{
  "n_layer": 14,
  "d_model": 224,
  "n_head": 4,
  "n_kv_head": 4,
  "head_dim": 64,
  "d_mlp": 896,
  "vocab_size": 6745,
  "activation": "tanh_gelu",
  "norm": "layernorm",
  "norm_place": "pre",
  "norm_eps": 1e-05,
  "positions": "learned",
  "qk_norm": false,
  "attn_scale": 0.125,
  "bias": "all",
  "tie_embeddings": true,
  "parallel_block": false,
  "init": "uniform",
  "init_std_qkv": 0.0265,
  "init_std_o": 0.0,
  "init_std_up": 0.0265,
  "init_std_down": 0.0,
  "optimizer": "soap_variant",
  "lr": 0.00366,
  "beta1": 0.95,
  "beta2": 0.99,
  "weight_decay": 0.1,
  "lr_head": 0.0112,
  "grad_clip": 1.0,
  "warmup_steps": 200,
  "schedule": "wsd",
  "decay_fraction": 0.82,
  "decay_shape": "linear",
  "final_lr_fraction": 0.0,
  "batch_tokens": 65536,
  "seq_len": 128,
  "doc_mask": true,
  "z_loss": 0.0001,
  "train_tokens": 219300000,
  "steps": 3347,
  "dataset": "wikipedia_en"
}
Each number is 128 + 24 x the weight over its row's rms, rounded and kept within 0 to 255. Layers, rows and columns count from 0. Numbers have three digits each. The size before them is the row's rms in percent of the matrix's.

# up: layer 4 MLP up, 896x224, rms 0.116, rows 116-175, columns 0-111
# down: layer 4 MLP down (transposed), 896x224, rms 0.105, rows 116-175, columns 0-111
up116 092:159109110117116145125110143148143116160116125195157132080114123096107111145112116110097176127142146087133125141163134107117148112141069108130160129088126156114139128120127111175161144133128138159095141117159147153103132149110158118098122159119110104129136153114124106123133090119139132148158151063146125164109141133160106124113107132113
down116 097:126138071120146132089168114092126170113136132115118109141125126158143103108121128168106134101134134101131163171126155157135151130140127147123117099119108164111131193126117133164116094093154122130098119099104121132118091091063122100153114171094158143082126159138115111120181169115113102135152130130125110149139103070143113080128134159139
up117 094:127133114112118139086099123124157141119125119131159121115135139126111150160128141117183101132150145105103123114162157130118142135083110148089155113113112161103125140124123135137121075124151111133157122125152122140078094121156163129140101133112136086174138121119158108131133162150072152078096122180155140187132103099122123138122156156145
down117 097:132113110100138103132133116133131115128100127121125082114117125136152126166168140144108152125082148133082122143117130152169136131152135133127109155115127110109115112126157131110095167047102085127122136129116183118134080142144101125092081142114094097117088122121145182123108104129114127169070097133106142137143127152128082159125131121167
up118 100:152118122136145116110116109147148132131104121145171144134157114125067145115148135131159119117166133169131101083186142126137137156131152124087119130137125117144099089148164134111149163123109121162117152097156124151150148109107130104144136096169130050120114109098093160115125130112096154138135158126128146150133166127171105177113121109109
down118 093:154137120083110105117133146110144099146137138147072151123119121115168159137146084149082143170114173118108167119128149097105128110111084141103110126107156119146138121130140155128094129102133153134111153145113129173118128155133085123136115119092059192091125124129117149134138118170164130112165106099153150135104140145115131112134100124120
up119 114:140150135168087135123150132082145147119101082088150155104150131110110184114168114114137150125093121088125146079119150162151122085181144175143112130151141115133124092125128138120098136109108168132142127160112123125120109101110080164123133132114158176134117125107150129125143126095104141127116095153116128143137119118098123117107124106117
down119 099:133085122184130145125127169125129128161154134156142128172140118141122152171128140101138135132131148120132160098163101129134098112126083145148141133122173118160129145122125102116093078131170140145139104163118115155099122120105113136109145111100124165131143139097151129103096160095134119119105155112162148132139103154134152159166129158084
up120 099:125116123166101129122134100107156096139129147132101163185108119184116123129128133116169174126141122139135130137141130120132127154120082110114141165138116097083143169087137087115101125106093135119134090100130113157143144112120113115117077095118135128128116092161096097100125173133117156099138166143149156109099130131135157120087140169060
down120 098:140115145133104140117131143152041158129166118138118109129150091118121143168147124170154142121153180120135106098155140136140139172119159136115109131135130115135134137140077153163139087128132141094121158130124106105117100130098134101127140127146122111141131156167098127137125108149140117118144149128150099165127138123107130133135089134119
up121 091:096140172128140157152115106155131136121122116127086133141115085060122099104125134150149114122165095167181128134143111137169099131120137105094093165138133126128173179091162168141157157137137168135134171148104131100164123128150134140104162144112114118066103138108133107119143120141125114094107128136079099093104131156126147132104143139183
down121 088:156119128094156195138120135156119173150140171145142165153115122092123160175116143124111121107152140134136113106112091135162141087126146102150126118125082131143110147124143107119168124087084110129142095122129137128118144106151140131124057132192115105165181203158131131135113116139194123152100138128134128152119143126146139130170164152124
up122 100:116092157136092159130153128199148132103084158169092148140123141130100102152142069117136153113143122187150082122123121106128099122148137125116126106096108140153143103110133105112133136154160127103088110143116134150147101141144140118129128107126106123140112114150158177113150065143118103145112134081119102115156136097118152129150117151112
down122 100:113126138123104126129106056115113094121137140107143128113091109134118100129137111094138138146104114125126118134147108178095135167176086129132108113114112116154163152119142092100139120136171136161166085120122133101153130144117154106130137127156112091148088131141102124157109130152129126123131133150143144179158122140170063096142113097141
up123 092:144106140138128088113156115119158119142094151136131125121110100104128178122109144156129172106089132088131112142128100095109136162124141135113133156137135131093149105108145159109161123108119114103155115170090177122149106129155139134128077135135122089139106104111137139110100104107114143136148121098095116125134124148140076132141078145161
down123 092:154106135109115138086138141117138191112134126108155094151147136124110147139129112117176164050108127157133135057154131163131098166106162140148109141133102180177159146133137100162133120136113087129130120142114147114102109144144092114116085114095140107113161178141153149155144145150121135114153128095126085106135148095095163132088117128109
up124 106:163105131131100132136100103117158087109104117128139162109126105083147202159104150092104134132119120123111106103110120135105116085150096145148127125096131098166133143173126135140063147134140144098085123150141116161131145141107141133105070067122104155126127078092150155148138127143158119108135148142133115116125125153133120147105087116137
down124 106:137155132117161144139142119126138150163156113118085139124123152146118103100107115134104166125130086139125142198122158158112171122164138179094113094091124141104130167123152174120155141125148139114121122118137148125165155116140136072127115124133124115103164179113110152146143102158088145126130150158149071111148152136122171122102089140130
up125 096:120167144132141116131141061137152102146117095115152146119114112142146085087109137110102169108104087166096134146116155117140105118213121115123141139160110164146094120116161133167129156096101158094133130146127109134133104130132140107117104114107173144094117131105108159119155139119105095176145097096105176116154152139157156139144080113151
down125 102:145103131135168163144128137152148092133047144141118108096132152097121108170095123113126128164070160124089111104109159148106128113134137139109120106149164109083107102164133142133102120081115114083131145136145153203093128135164084129093090147100128133099120155158142139144129150115172130101109145114118114126133116140125079119088133149085
up126 107:132085108119114147180145145182137145139162130149120129134163115147143120097078161086116167179168116110137092142150127094131133094090129133110139099083084132138118119141130131138136141136124124101147151147148131092115109113151150162121124163108147101138119105136158119140105186150165113136161100162122144175146156057143106123139124175120
down126 099:140160114113166094093147157132138165143129142073112126119095110129136111102145147170143117075106119108158148121126156130143100084131132129138126171118167057096081117130167134154100144086147148143155153092085076124157156116100145151126103156103139156132151110114117149090142159168133146145109123071117108123105120108108148096110139126120
up127 100:141128098113102108148134101108101122196167120174149113126153141096126087140138152091161107099147139135158105139130111114128133097091119134143083156112122133111111089128122113123169132110105106120142141088125106081125093188113145101148074163159136077119130178105111148108149127122165133117141124149125109149122166157130119151103095133154
down127 100:150105083151147107104125095143156128098084108127090114121108111131106105141151102143122129118058161091115088113122114100161125123121095121086122100109114115082096135121170108124150114129140094106127145140172137076127140117169123163121119077097120121133155111133108168120143127137132193139110130112100157176107175107122155154156140128164
up128 106:098129131158120184090098113172129134122105049157126174108122130153161152112127080117120115124140128099179119107142142107151120128139133128092162132151138122165088127137118137138123104106139106119083127096134127113106128144149145110111140130170155132111106136171165109151198138075124178150136137114158151148143107119105111169114100097114
down128 107:100116173175080121131101133143127134082157173139151096174155125162122131158120115120122121106174101122177137126120151110137096126125108104122141118149140099141127132143107126136154159147134131135133092134149140155148123116118116126139142136174139144121078149128166138095142144094100153097144107140126108119159118161125144146099138134149
up129 102:131132149125127135140125128137106166112074126125125140154134116113147115118117109130154159100170116125163113153152114120137117122175079173142185143109128146116077142162154140090120158144156135122104063117120140153154137129119125134131141109129085112095103104144157129123100162109151135128131157131153157139097135108122099094170146129152
down129 102:146148105120140146153107166110103104128132158129138154116149115112145124126090142121127116178159138117167081137160130127096116125098137090128115146135117114126103129133081103133093088119055122093147138142114136159132102133143127091093115139096115131126101132151124150108108141112124159122135165143157172105102118118136103133117145124069
up130 098:118115119125096131138157150100129087117107114137092101120144104123126116144144152115134100108131085089147102117160149132145092112149173135141126148110118173096171144152135119101086178124095129110145137141157108155130121144154109117150100134152100075123130123148153113146092121103117149109129135155169124122102145077113132043144106140150
down130 099:108120114110139143133093150148118116133179195104082133108088116115126148124136188136134169111106153109114118117091077137101113127098106139119113102119099101135134160125136123143127162108102125114178140118156136112137102140141135122108114138129127073107125142111100128123112170141124133106104138086118122162171132139127138131080121166114
up131 105:160123113162128143113121123124140127136126159151139143139107096150115157106165079139119147134110138081147119133119150125131111181147135164152123170114105109158146107141108170177136156124123159131118155177161185109176089127109152161136089165146138102122113117120132114079107106126155124121095167125139072110114106127149135105058132103146
down131 107:145168119105125130115137123126125118115104124087145136152120136135122151124108169160130115166141097137125141100164119158127135141112105135198080153145123138148136121099125114138145089102120141138093159119162126108149107095171176121124111150148114134103137098121127121170167134158160120124089163127176167112141115084110162136112103132129
up132 097:158112118110119153133162098136140088152109150140114104126093127155112089134165113128149170159170113119129125131174179106147099147127092131173120126136143126094099126164139108110145147082111124097157170130135101122093093108129120092151143120144138199114135185150104100124134114070086139120137093118097116169119111131145121146138100115131
down132 095:144124161136177140131116115121129110097135100150113120155158126127109164106132154133135082103102149128119173138098154108110176159157168142087141128106120121144198129116121130145119120143128129163085165135113123085122135127113106137125068143142143134099116116102123137152135091145123105159114137140135134118103125139137131106128088150175
up133 106:154132171134114118100114148153168110116093108127136117125138112148128121086130131140164112073104134107193076137149100142102144076133125143150133108158125154121183095148132100128090111140091107135109098191143131104118074097107127132159132130074115131117166113126087121156115136179167114095112128167123178106167150104111095112154139129161
down133 110:099074127115155142151116147088159115098124100202131121122082124106120107141152057098116141163130135138120132138136117083109108133124136079099117106110123128077131125127137100056105166137128096136160124125104137122133141117143123173116172150159132133084138141155105127138110132111152116146126066145099137168137163141171131107139126143143
up134 098:144158145136100124107171154131111136132104127160117146131175132149118096133103104099123138102114158102161136120127138132140125077135156129136090159141152109165154136159167138131102109101143130104165183098119152134135098111121151156113185145159090097075158122144087131145127143130153086097139082109131127118158139081123094134167092114158
down134 093:119117174142128113145136128150153116103101082156155123158114133157101143117087143096137110115085133135161137122116130159114129083152121142136166144115162153113113163144125130080129095118163147174137112081113089115133168099094134107111132137132133159105124135151152091112137137105149105157133100136163173114168190084125136122152139083093
up135 107:145122125110116163115119121135114174132103056155137107116122168184145100127121140126085142163104100144111140129144128136138137107109128169093143153127115148145155105170132089141192141112124133111147141152123087120110093116131140102113132136100130113159101096110116122114119139147158108120077118139135104149109142105139122089122108089110
down135 106:119161124134142127079104142163112125136131114145140103122150142175128154148173139145117156114150140133122137172113178128159139159132117143143123119099140125115151115139144102102136141127111124091151115125138150156163121167123112128147102061140143141124135142158087132124140158126128147148101133123123111147095100080084142146087161123128
up136 082:129147117098123148107119116122114109106101093127148137057089141105118136134133074111156103116100129072157133129093114088145081090123132118137143146108119137125147128172133126131144111142158116131148198119070142139125124087145103112156129114163113125093125168125120117096160096106130124158148085102114099154112164102150126136147093101106
down136 090:170126157117131130151091096157143142138102147124149164191150149154132120132137139124112117115149121076127124079109097146091163161094103112146093132158113083116151102126123131116139128111130124110162156153126150168157125137177089154142133130194155112139127117138146080121152117094104127159109116138126109158158145075133123143164126153145
up137 099:097111111153086115152121117093123128157149114159106080130148150115136128120115152181142088179140135104155101118132134135136085086122139091145103103140085077138115126128140179129161118113138122123143103165115086140114129095135132130142127116137107090147109139132117149103136096100138140107143138179127146166145079147120112159119115130154
down137 104:114158148127137058117108082135187158129142132140134132128088163105143109135150110146113101160092126142176123123178130178134136141152125086155114124103056108145154160171113125111132111123111076138167133084114110132111145116099148125165116122083168108126085098113115109132130132135134123094104106133111106158161104145100141110138174128155
up138 098:116124115122097112162107138124108156109141090144125118100105114079144072106098140137156092146109134148137085142142088093142112100118122112151140122155099123134146134196172139128105152146119157137118174115116143144104100134095113116143116111125119138110093134171121156136153135135135148138116097125128174103115120139154186083129114165144
down138 097:143121137111146118153135119109147116118146190119130140168110089157157162114106154132113103126117099138157107130095146147143063088126126141121140129107123144106094134140125081113145104153138148139140138052129075138117126122081137114108118108145114152147133117152090110141122115129172134173124135122160106189153143115098102116131146120111
up139 105:107125104153108142129102120152130114100168134158168145150137123145098117114125148152138114103138108133112111134057102078149170113134120113114130125115120164137145136105151151085104099128076131108111147101123156184105131138129112076199154153116114153128152115124169172115152151176135123114158118132144149113117113154140082119122134113152
down139 102:117136154154156183114129116131118090104087137117136119166124126129127134169117075121109122133140136145121121119119104126142117110147071104112118094135154131102136136092094147133138128143189134090094137127139110152155140162130114133061130154096130127115178112098134121143104111115102110113122109133159124110161112157139085137102092111109
up140 091:185144064144162130111157134142120111141095138125108182135104107074129116127147107128111080117168136111104149135128138156147150169140150124145124144121067119128145103161120119104180123121124132134129119163103097168146150138161120096131111117180082111102167109087147125146186127138110103117093132129150136131142127147099115133129102103107
down140 095:121136127122160106118153150123128137180151110149156147110124106163140113151114164153111129106119081133131133086135110141111096105146128087106153138131129108096128103126115161171113120127102132137152121139123120193130108154146148132128158177107109162126121119102101108116115128095134114151158132099148122119126136101162138122116094093126
up141 098:134144116175114150149154116133086115100163126111156138164140145162102128136103106132132098098119114127105154154127113115126117136104098113144151121122133115153182164129113099091147115173102134118097113118125131129139130195140136126143133043090120125116203115118165076155143089129120142136125125135122164117118108145085113134148148120130
down141 096:115096156121131138101127183120165120098104177166127097108137083136120137113127089145142157156134114115116149122139159120158089133142131153126091136128181164108102104112172106090133142121082109122120164146130101114106180107136105115108146128099089128164112076113130188109147137084173113162108128135116135112110120114120135124153159108123
up142 101:123116172134135134092100170108123151139089124145161124119166137118151124116136158137154139108193125149144129142165119153127135122151117084152171107144122109115132158130122147107104143195114173156110109177139150143120127117156134149169074128139149115137111081135132167131107130125140135098120122155127125097091109164117110105126142101136
down142 100:126122109146155134157124098078159110132143144138169111068101135130159117132153107101150112176129134146131096114108116130081116099157091114153147157139120134112133114115111176122110124134135164121145127114161110146107130122160103113123117145112108142142130099120139103124147119133193131106099107125098134104113121191142106103126126150155
up143 101:107141131103138138125129146142110159179105142153067088114141089113154116138145106096099134135129133151131143093143127116133132128088053095128111106130117114143125122121129115120129169125132124083149113126131150132105119143140090115114089147114119109114134107129128143122137141126147076083111151115129135100138161087133102107067121144124
down143 097:127116164128134139114152150142143112141119137149116128092158135107155163143154143142110114118117156144097148161156109165159110095078126138120160096136141081132130159140124116191146101103145099151131137115141105108137133129132110107148121112147114121139178106090105156078120112162134107071104097116170123111101115096106088133106117120131
up144 100:174203124125108116115135130164168152126116083088164156132136094148146164113117118163147132159154109121125128083150159098139149088133118137128118123155107177173133133124143153159129112095108137121101095138133166129154072149123130141117126162153167136092129126145113106117138142114110079128133122153141090134161141153154074090124109149123
down144 099:142082130133136164138116154131171181106112143139155133107133115140130109130117135109130152152131097133101119161121162102104148157169094098144161132129143156137145137142103136118168098125092203186099169129141098134122135168128114106120113158133162144099125137117129161128119125135135083109115122112133128112135118145141093146170144166131
up145 091:148113140111171151145136125144143113128161154105105094125117130102116140170110141145132156102085154133111117156121129114113113071145102162117143119113163117163135115156148143139142146106073101131120081142143108130121139126138119117159102120119157098111133094127134165085074122156080130136158162099117131146143185208109146103143153143130
down145 094:102144136143156151176142128122120085114137127106150146160152079082100098141114134126167125175096113131164120142155145121151095134132132161061134097106187150084148122102144151136132127152161156145162088135100106110162127081128093106137135124099116153158108144116147103126112104129171132121150127136097131103118114159210128140124122113140
up146 092:155147090136134115161178116137145164136089102102087080134141140136124134117160135122106128105126148124154097100135120135134132117129120157107116100136127143152117129110172166108123166109130174167123125126123132162133092112091126128123124093127128120174187168121116132138079133154159153121092133141147116136133131153150149130133135130096
down146 095:150118116070123093160179156060110115159116127125142116121066134141148117143064133170144150138155174108123093112139122140113140131109103097170139095129138099135118126127126151095138196080136098129113167131150158076103155121077125117144167166112144136161120131114109128128136125161137112163080096121143132113151130127140124130129128124117
up147 110:149165112122107114125119147181136109097165068154159128139148155137145138107111100160128090095134108129138143166120089117115122121124096100172123160172176110155149115101130105116155089136135150093129167138118107116091134089141164103125114091086131096125147131145154109125177147130103118119131125102150124126146101130123116107141113124106
down147 108:133113126124114102099086145135135128107122135143121149165132155107143139100138108126144155134135125144127118155139131147132092105139180103128109116180124093105161088129158104108139159119112161116104152113123126081127145177068098154147115141136141093139129175114160134168126136137144136101121169113128150131110130126155135147097164127127
up148 093:137148085123128194136134155126127124127122154113158117153127117125154086146166150071085153189135137102150134116109117159155152130122123107119089129144076139097088141101130117118115137096134109090115097154174137153080129143146117156135097136151122137143138128102145115082111134155126139140108116120092135124135125116143134151160122105125
down148 095:138157096116076101093134142146137141142102111162129145142121104113108122103158119120146114122133107157151140156145115154115143173138117138168116110107129077146128142127157173135085163135131141131128136145153102122152130126131145146133146163152148141129159150177085184122134137138139161114152079112135134179166164107118152162154134155107
up149 086:114145106109098161162143140097159104079137133136159112146141085111121099147096084154134099108128130126160164103097094150145104096149143091129127108125126105126083148108172125162120163100128148133099148135144105139200106129122145133118122142136110108103154110121137142099124094114139103113076144134095132134117118111100165129132137143104
down149 090:128131159125166125098145122116079142159113176122120148095080137127173147091141139130141119136128124127085113118102130094135153134119148146114099120076154143156146155124142113164162125163161127150095131105155117149136105145084124121107156120142108133089129150159104142098132133109169108119154120134146125139135150099149182093110102060142
up150 099:117162127075078080120156158163150076097158102123123139128173115156115156167148139135104127102135130119180084118114138119158082134124139108135154145131101167133140150132145058098146069118129118162110119142136153130126092133119134117125128141128153136131153127155166171136144133142132144123126133151100094119131179145132112153141124107182
down150 097:156112093113151138132103133102103149146081133157145158156137134129100115158116151131110134160125151094135130102146150176146105149126132162101115113142128126149153127128139108114155122112106148140124146141101138111147133122125131133119173105177157134114131157104139100140129121127153126164111149131106151081140094134112124138068155158102
up151 094:142136134154145145136129109144095152117110149122152134140142115148041138140145142172117163151152100161114127142133120105133119115163140104160092130094127108123120102114141161118137125109122128124156099171132153115125096146154142159084137080102141095112117142156138118117135121129122128172146116154121153169131144081158179127109123143157
down151 092:162168110111126167164108140085102128071099096155135139136118136148194146167142151139129155150158147181132122120123080077127105169103144136125157104143114114114128130092115143141106107128114100115130142132135098138134128119105108124126167103131116139108099116131090121141147140150125138146168138116112190057111133144084132137150139135095
up152 093:138125148066087122114128113119132112131127159129102121148129181084117136123102096149148083133109173129132109107127143102124120122140081075085158118091131145162126049162171093122121133135101102130101124163138122130095094114119158086161154131171146125154129066108175114156152092096092127138102131126132155130133107139141162168120134153110
down152 102:117100076094132106105101117103125113106163106107126077091129161102123129154157109099147101146164093086149092126148083092105124153141134141144125112146182186132116163101103146119087093117106168150125166118089113128114137064138103159093135116093125084125098148175131131115135112161130156122110118129124157133161158118121144090135138110109
up153 096:145160126141161121155086154096114141142109124146109138101114148107140122070093140153156162121117106116156108116190132134125133145105143119093155120140132107071100094131122135126150118128126154121174123125159123140117134119156113128150145089134127104118135096133151144107115124119065101142144131128108159163124118124104155101137123151133
down153 098:149108124106137135144109119126122152110110151197149172116123106093103106126175175157130123148117161099109141118150152161119127142133116131144093168130142130127112092130145142112120129131162141074148183144075137167106110141094133138103134175084121124115126135137149107155101107063137132143137133097106107092132140129144128145205144096146
up154 092:172110188113114108162082138185168097128142150121146118127141167108122151119150144104100147131165117117148093096152098132142083098142108143100126113186149138155106104117137175155113100115135089085140109149118124104124119132154190109126121123104119124124124089112088072144129161172113116124138135109124090083129131127126124097153157149124
down154 096:118112119161148096143088123136138119122093114114143096113146081133133123087143133128135141127134127144121124108122202139107128131114104081127206139171174135101106136152092163165093091124157119138162108129133116078095180124107134123115134112091142176127121086119160093115126103135125101130125104153119094144156137136185131136133171117124
up155 090:172140121111105132139107076177149148148108196117159129113176155142117103117158121130138116117135148143089119157125132095175122159099099113106124107128102150118089128076140145142141111108104136111141144136144105118133161151114112118123128150113096132147130156147148117120102144135145075121085135123128135143093120138124108117136141095098
down155 091:100143097130138102078130159121096111106129136092150167147169143140123189143152145139134133066120139141153093124172108123136133086121108153154127114115172146129118097156157124125116168111122116129119087137137138158094140114172129167102116124188121106113146113095149133149116115155123169121147170166111096128119177161111074121135120132142
up156 101:143100117167120091118139090146176133089142130154115122104124123092103179129124137121119142144092113147109109136113098135143123127138109138101130078149154109126136123136136118111126148156132109163149163148103152148119170119172124160149175122094117119120123122118143127138135153156150147133113111110142124141102085111081105090101118114154
down156 103:136151110134122141088153088110123121122143118147170159149132110098161148142145116156145097150141133127116147122114088143120173143124080116130114090171147123137143174168121139106157093127068129119101150107124118126164130109106129112182140138102133131155124116122123154107116138124112142149116121064192153128059093164088096120154138154172
up157 085:138144099112126108113154119158123130108117155154121139128158128078159091111119149132141141137124093161126132104103141169143084111139146113160191159116098120122175143113121110125193130114132168129128090097100153141119154153143124138110184136114137136155113131132172111153131146117151132092099058141153144140073108091134136124109096154145
down157 090:121152113111121125120124115077162173111101100156089154081138114139136181155164111160113125158097115114128147123127158168093147125136128103131120142139119083180129115133144138139093106135116128113147102098124133120100089086132156127138101112118130128148109151124132156132146109143160115129149131109189173148131160148151105129095138130120
up158 098:179135143081107174121138147108121150098131113133046099094169119093138167114133092100152143105142084199089134143123142120145115137129084128112126105168110150173134139159156141108138134118106134107154142140143102132168096114134101129129082126121086077164107116139102128143150143108107108121123115132145173142128110150125133106137137091135
down158 096:149126128139130136115104156140160110144094124112161140146119094133165181141169193121080158077147139143129113129135122104116125129125107131179150142156155157071139117139098090144136111119156083154119101145123168150141153144097114134100120126122125112123082146083107114132107109104126101140103142131180129124107188155156116115138103120123
up159 103:110147077120100125108125131098089110119161118148095164114123166109139158123119159132098104125117110117099152084122142137127113136160110124110144102166129153145192169089142123115097129124155135097129157100119103138143097128108158139133141117149111099113174101125071109101094101147121138078119085171125150135112155136107123132141107122133
down159 104:168087093129106160121131155153117132084090169152094144101127117060141124106128144148129135119140144117119162135136130119142110121124110150152120135121109159130116139159136105135139166152152086135065161164140170103081140121157142080102099112133137128153105123119094107140119111136169126091142152092112084079127110127122143150137123124145
up160 102:161145100113101159146105147138112088080150143109142091154122151156104096109127150124142173131080143115118132099150136120089098113138135182135110101175115134137133100125109142112129146155118132132128129135127184138130175145105116152142080052152126156114132135142117151089104126157124104131107156161166086143091093133146146124170097121162
down160 098:138114120136203113125122095145162142146115141121115139149112103153133142121149104106166123126118180124100174131128150147140123140129166082130112129139125085126117113125118106084137110170134129138121123122126117112085116145132106123126157107122133167091164065143080098084147121160174084133136158122140130089102115138165151169147119175134
up161 102:145115129093077093120091131154110169069134109163146124104131119126181103129147120092127104119139143159116151131110154148091136099134132120137111118180137145146125138145167150150137151127118096124064148138123143087145128059142076140157154096127150134090132128152133146129123127132112130140121126088146161138106136109126157148105137092110
down161 101:119125129103153131116099139132136117124150141093124141117115062085163073117106207128114146145134140083138137115121197155119121116131135147121123121108098140146118156130148139083132141113110154169119158140089078131110093106120091117161111132118128147136115155121132147142138122139101116152107121166128120074140134122143119110073123135133
up162 097:160131128098079153136148143102121072174112120131166131109149145097130122117120175120142088140132094097151104117125151116129121098171140129160107087146098138136135088140140113158133170106166142120121104125130121135134105138112100134156131138179116133113142154116086159093109117141121176108171120119114105130162176161128150132110108141114
down162 097:124115140133143151111121080162143153164122132123134152149117104132113160146157165121145121119149142137104149137134128122148189120132100178160170120138128127095121124076113108080155116126093145149137120106139133143084125140091076166141154121136144103103139109128099129132129112122126118145141135163122139106112120107175122109139109179111
up163 091:151115153123120127136141102151133097120119159151107135139145142132135096141080145158155099167153137159121136160181171093134100160133133123090124153131169145141097133069132128110091148111113122168138136175117137122140091115144104098081151137157111133130127147106165112157138138138148170109142108118130159139134103107153136137219096108174
down163 106:180123118144163155118148117121107158136116093076111154140124152142142092150109128106081117114144184140140092133184157143110102141126131132097110154145153144107180118099094145118122089155140133116095142125112139103116085118117137115149112135135086139098149113117133136132127116104176113137086094098168119131162129109132139066122136149175
up164 117:155127095130121131131157182117142095108113120107152130153126131169133159126116152159112103113130123112126125165150105116089106108115101161142137137173155142080136104114162161121092172142179156117158149083168149154106160113118153119189108129159143151154083121144120124060158138115150113144167142153173120125106134135147115118176093119147
down164 096:104138141089121118127123113124137103114121155131067116106134120140114109155146122125151140127139128114097148146135173163130167131149124145130096127118149148137169133080180101080084121119144115133147125085135156183152110128179100121140106134159105095125116128141152159134161127149111133133118150107132097142108156135116192141100166142123
up165 093:141148110138162119104122163099140098141181127119116150111145098158137181145166102110098145147127148151090135077139080097123119110115124131109092171095139118138097143140162118113157126111140135116118115144130156090151091159120121067093127149143107174112117110111143117127102134091110160144147116122161135127098164132145135144094126113115
down165 096:104118142106101089136133132138102099158124119121124136127132116132142115172138091103125092148147106095129084146150144151127124138142140145108145090094124126162101131116132160141140131157167124127155195157133134100088139132132161119134179151141099099155141119147158153094178115101132106183099067117109168125102102100120083130156169153140
up166 092:156134101126133156152110114132138128158116112148141116103131088144116149144170138159174150108111097118102135189129130109149079174127170149126145123143105136159102138118137166120125133151142118073142100128128120111096164131145119085124142121094133104125123139111133136117168104105101118163132152126128135118131179108123083112155169097134
down166 087:156135153169135124155105154139077116125118133099141118123126126147117120110084145139107144177096111129142117108132117098150201148099106126141135145117138100116118136157124135144125160128141136175119167145148144173115108126107140154110123120143078107083138192142136109146091174162147105150142140113151122132108080129102123106109069189141
up167 106:145149108140102106127145141125109137159123127117126124153117143108157126130151122166129143088104169149117129166164132116086144129128118182180133104083108110124101140140106120169131162103124169132141134162154134097162102087123184127101120173145125155109120133112082134150160115115102099106091107127161119153109161074121144149152146129163
down167 108:130172161132173151083147071150153120178148114087152147125117106109155115158131137128109079108118121114122145112153113117166128131108110172137156125147126155157149140108117124119159108128137113145137163141132110123137165115120121137134110150174180106127133139134128141119141120120098130171140137124149158112157124086081156110124144126102
up168 107:151142068147178119109136119125118129167124121116141111145104125116143147100119142118110153117149152111109097169179134141139111144109137120162113090171117128126098119185092145139175133099150120094159109131104144098111155141112101111136166122098098144157140165153105126142155130127149145122144126068139164137102132155124175098072112125105
down168 100:152076143113120150111137122112114126115144128113146109078145095153096167138142084157108116109124144117086106143117135129156150117155143125110101125118128109137165134120171146114172119115143136092135120118135120138126153111177156128104157130145148080109142135131186140154138141144102110100099110119076123161107136085100123147161122109099
up169 104:104131156138142153107093144188125139122136082102128137130152107129121141141104134107101157071189159125106127103137117139114159180181083111159103135091127132106124147098136147145106133145106101105140159101141100127128104159102138091102143125125124156147139130090133143142129084096115140099099139128139102155115126152138103135151122118145
down169 098:179098131097157107105131144123145147133108164145140146097146191136120131097143162135142117153158110145128151169126111174075123136144126163164140113141110132136110139105142126091101106178151167141140098132165077132167127091108112146115120150103091118150114150108146099087163109140090119117112134183156120135120157139109135136102130158141
up170 098:135138140158142132122143090166144108125123100178148100153130115178126108102134157152130124131128163128133109149148132110082113145137126130129122146124138159111136113105114150147173105140126155150142134140132145063094144146111112118096140092127100089129143080135161121107143119138123088105119131124151103158101119101151093096151148139117
down170 093:138154080119151114115122119115143150133135134140092097125083091169127077126155105138167160123137152131102131103134123133143153135129133147086140148092153133129136171150133136057164120148132160150127132131131147111102123138124120124122121166153157093097130166137151169158140151133107141150117158141170089065136146120122149121125095141111
up171 096:150128131106131133123140092150124207119156128158129130087162098147145129154099122142131133109144100159128130154160079151130124142159106121084149101138158115121134126181133151142115157098111124162152146155130113174130157115133131130162124161162169114131146146146122156141099133178085142147108165115178109117123133132116122097104166066120
down171 096:120139113112119126180093118137095157120119095139127140153090152129172124145122125140142131153111151128140136095149057144131127152121146095093105154140057139136104103119131137129103146107106123076127128163144102159136081106143121161139162089124090089136119174166113154114135162150150130078074163114116086175143136109178096159174143127094
up172 101:118156101142100104142107175114145122133100152156152122081128165135130150147152122110108114102118153100147094178164104104120168098086097100142100104114082123159170125177146144100114148146117106139121104091159108118102117157164177125136126145092118173114154095162076146124113125121153091102148170125117104099140123152138140139136122138134
down172 100:062143121126135150185079101145138123102111114121097149155143153163136126159131118129113122126128117142087099134083128145133157114148127138128107117138113148159097154133098173126082081119117110108149153165151134126141115101083123092124111094094122096090148155116155080130114115138098114137123124154141157114144146106158147121136092124113
up173 100:111126158101155121099083110167140181136131084082131125155141079085116163088120132184106154066153099106104104121143176129135138161085143091158099129124079121154156099107130157107146137112137152105100129139118119144144137140126097116126145137135183142138136140150167120110133138144134161152131129119103133139138135127130139140120139107098
down173 098:076122153113126130157114105127130113119125132155161127136105148129125134115163111108143082137100098154146134158125087100100153158112113115105175099139152101162155118100103143131100140124138134104078159112125117110113145087132111146044131140098106132109145135111117178133180105124121073122108119147067158103158118144158124127148119151128
up174 099:127147136114123150130133093108126122151118134122135125127158092075144137099118103149119120132120084140131120165116141140127150115142163147159084114108136117146152161185156127130107150132116155122140117140111144130069193135126160109132118153115156138127181142100147094124154148126123112124080128116114081126125157130120133128131100140097
down174 108:122140153134155099139165158156168131116155142118114090171164167155137110132073135128130103111162132135140118126119112142112126107084110137170064132103157151126096098140112129101143092115120113106136117155133165117092128092152139129149106139157137092141135138093146108094106139149140159111142135082150163103152107154148062089126095116133
up175 100:114162139115104157077137149128154136149146162142117080150113134105146154102099132158149136132157141120134105129115149127103141151180114131137054129100130141137162068093133090141122132123162087106114113135147130120129064157158067112119087151111097136113131124112146142106091126133149146125117110101109157137097153123155095144140112113082
down175 105:127134167116089118154105132118125079154155124083133122120121191095106125151136141139134109123143111111111133129146160113162139112115121110146151142119131164091102130135093130111156114111108082103130158125145127126116127182131102110133101144140097109138086127099088145144119107143119130125127161142099137157111082163124149120103046058134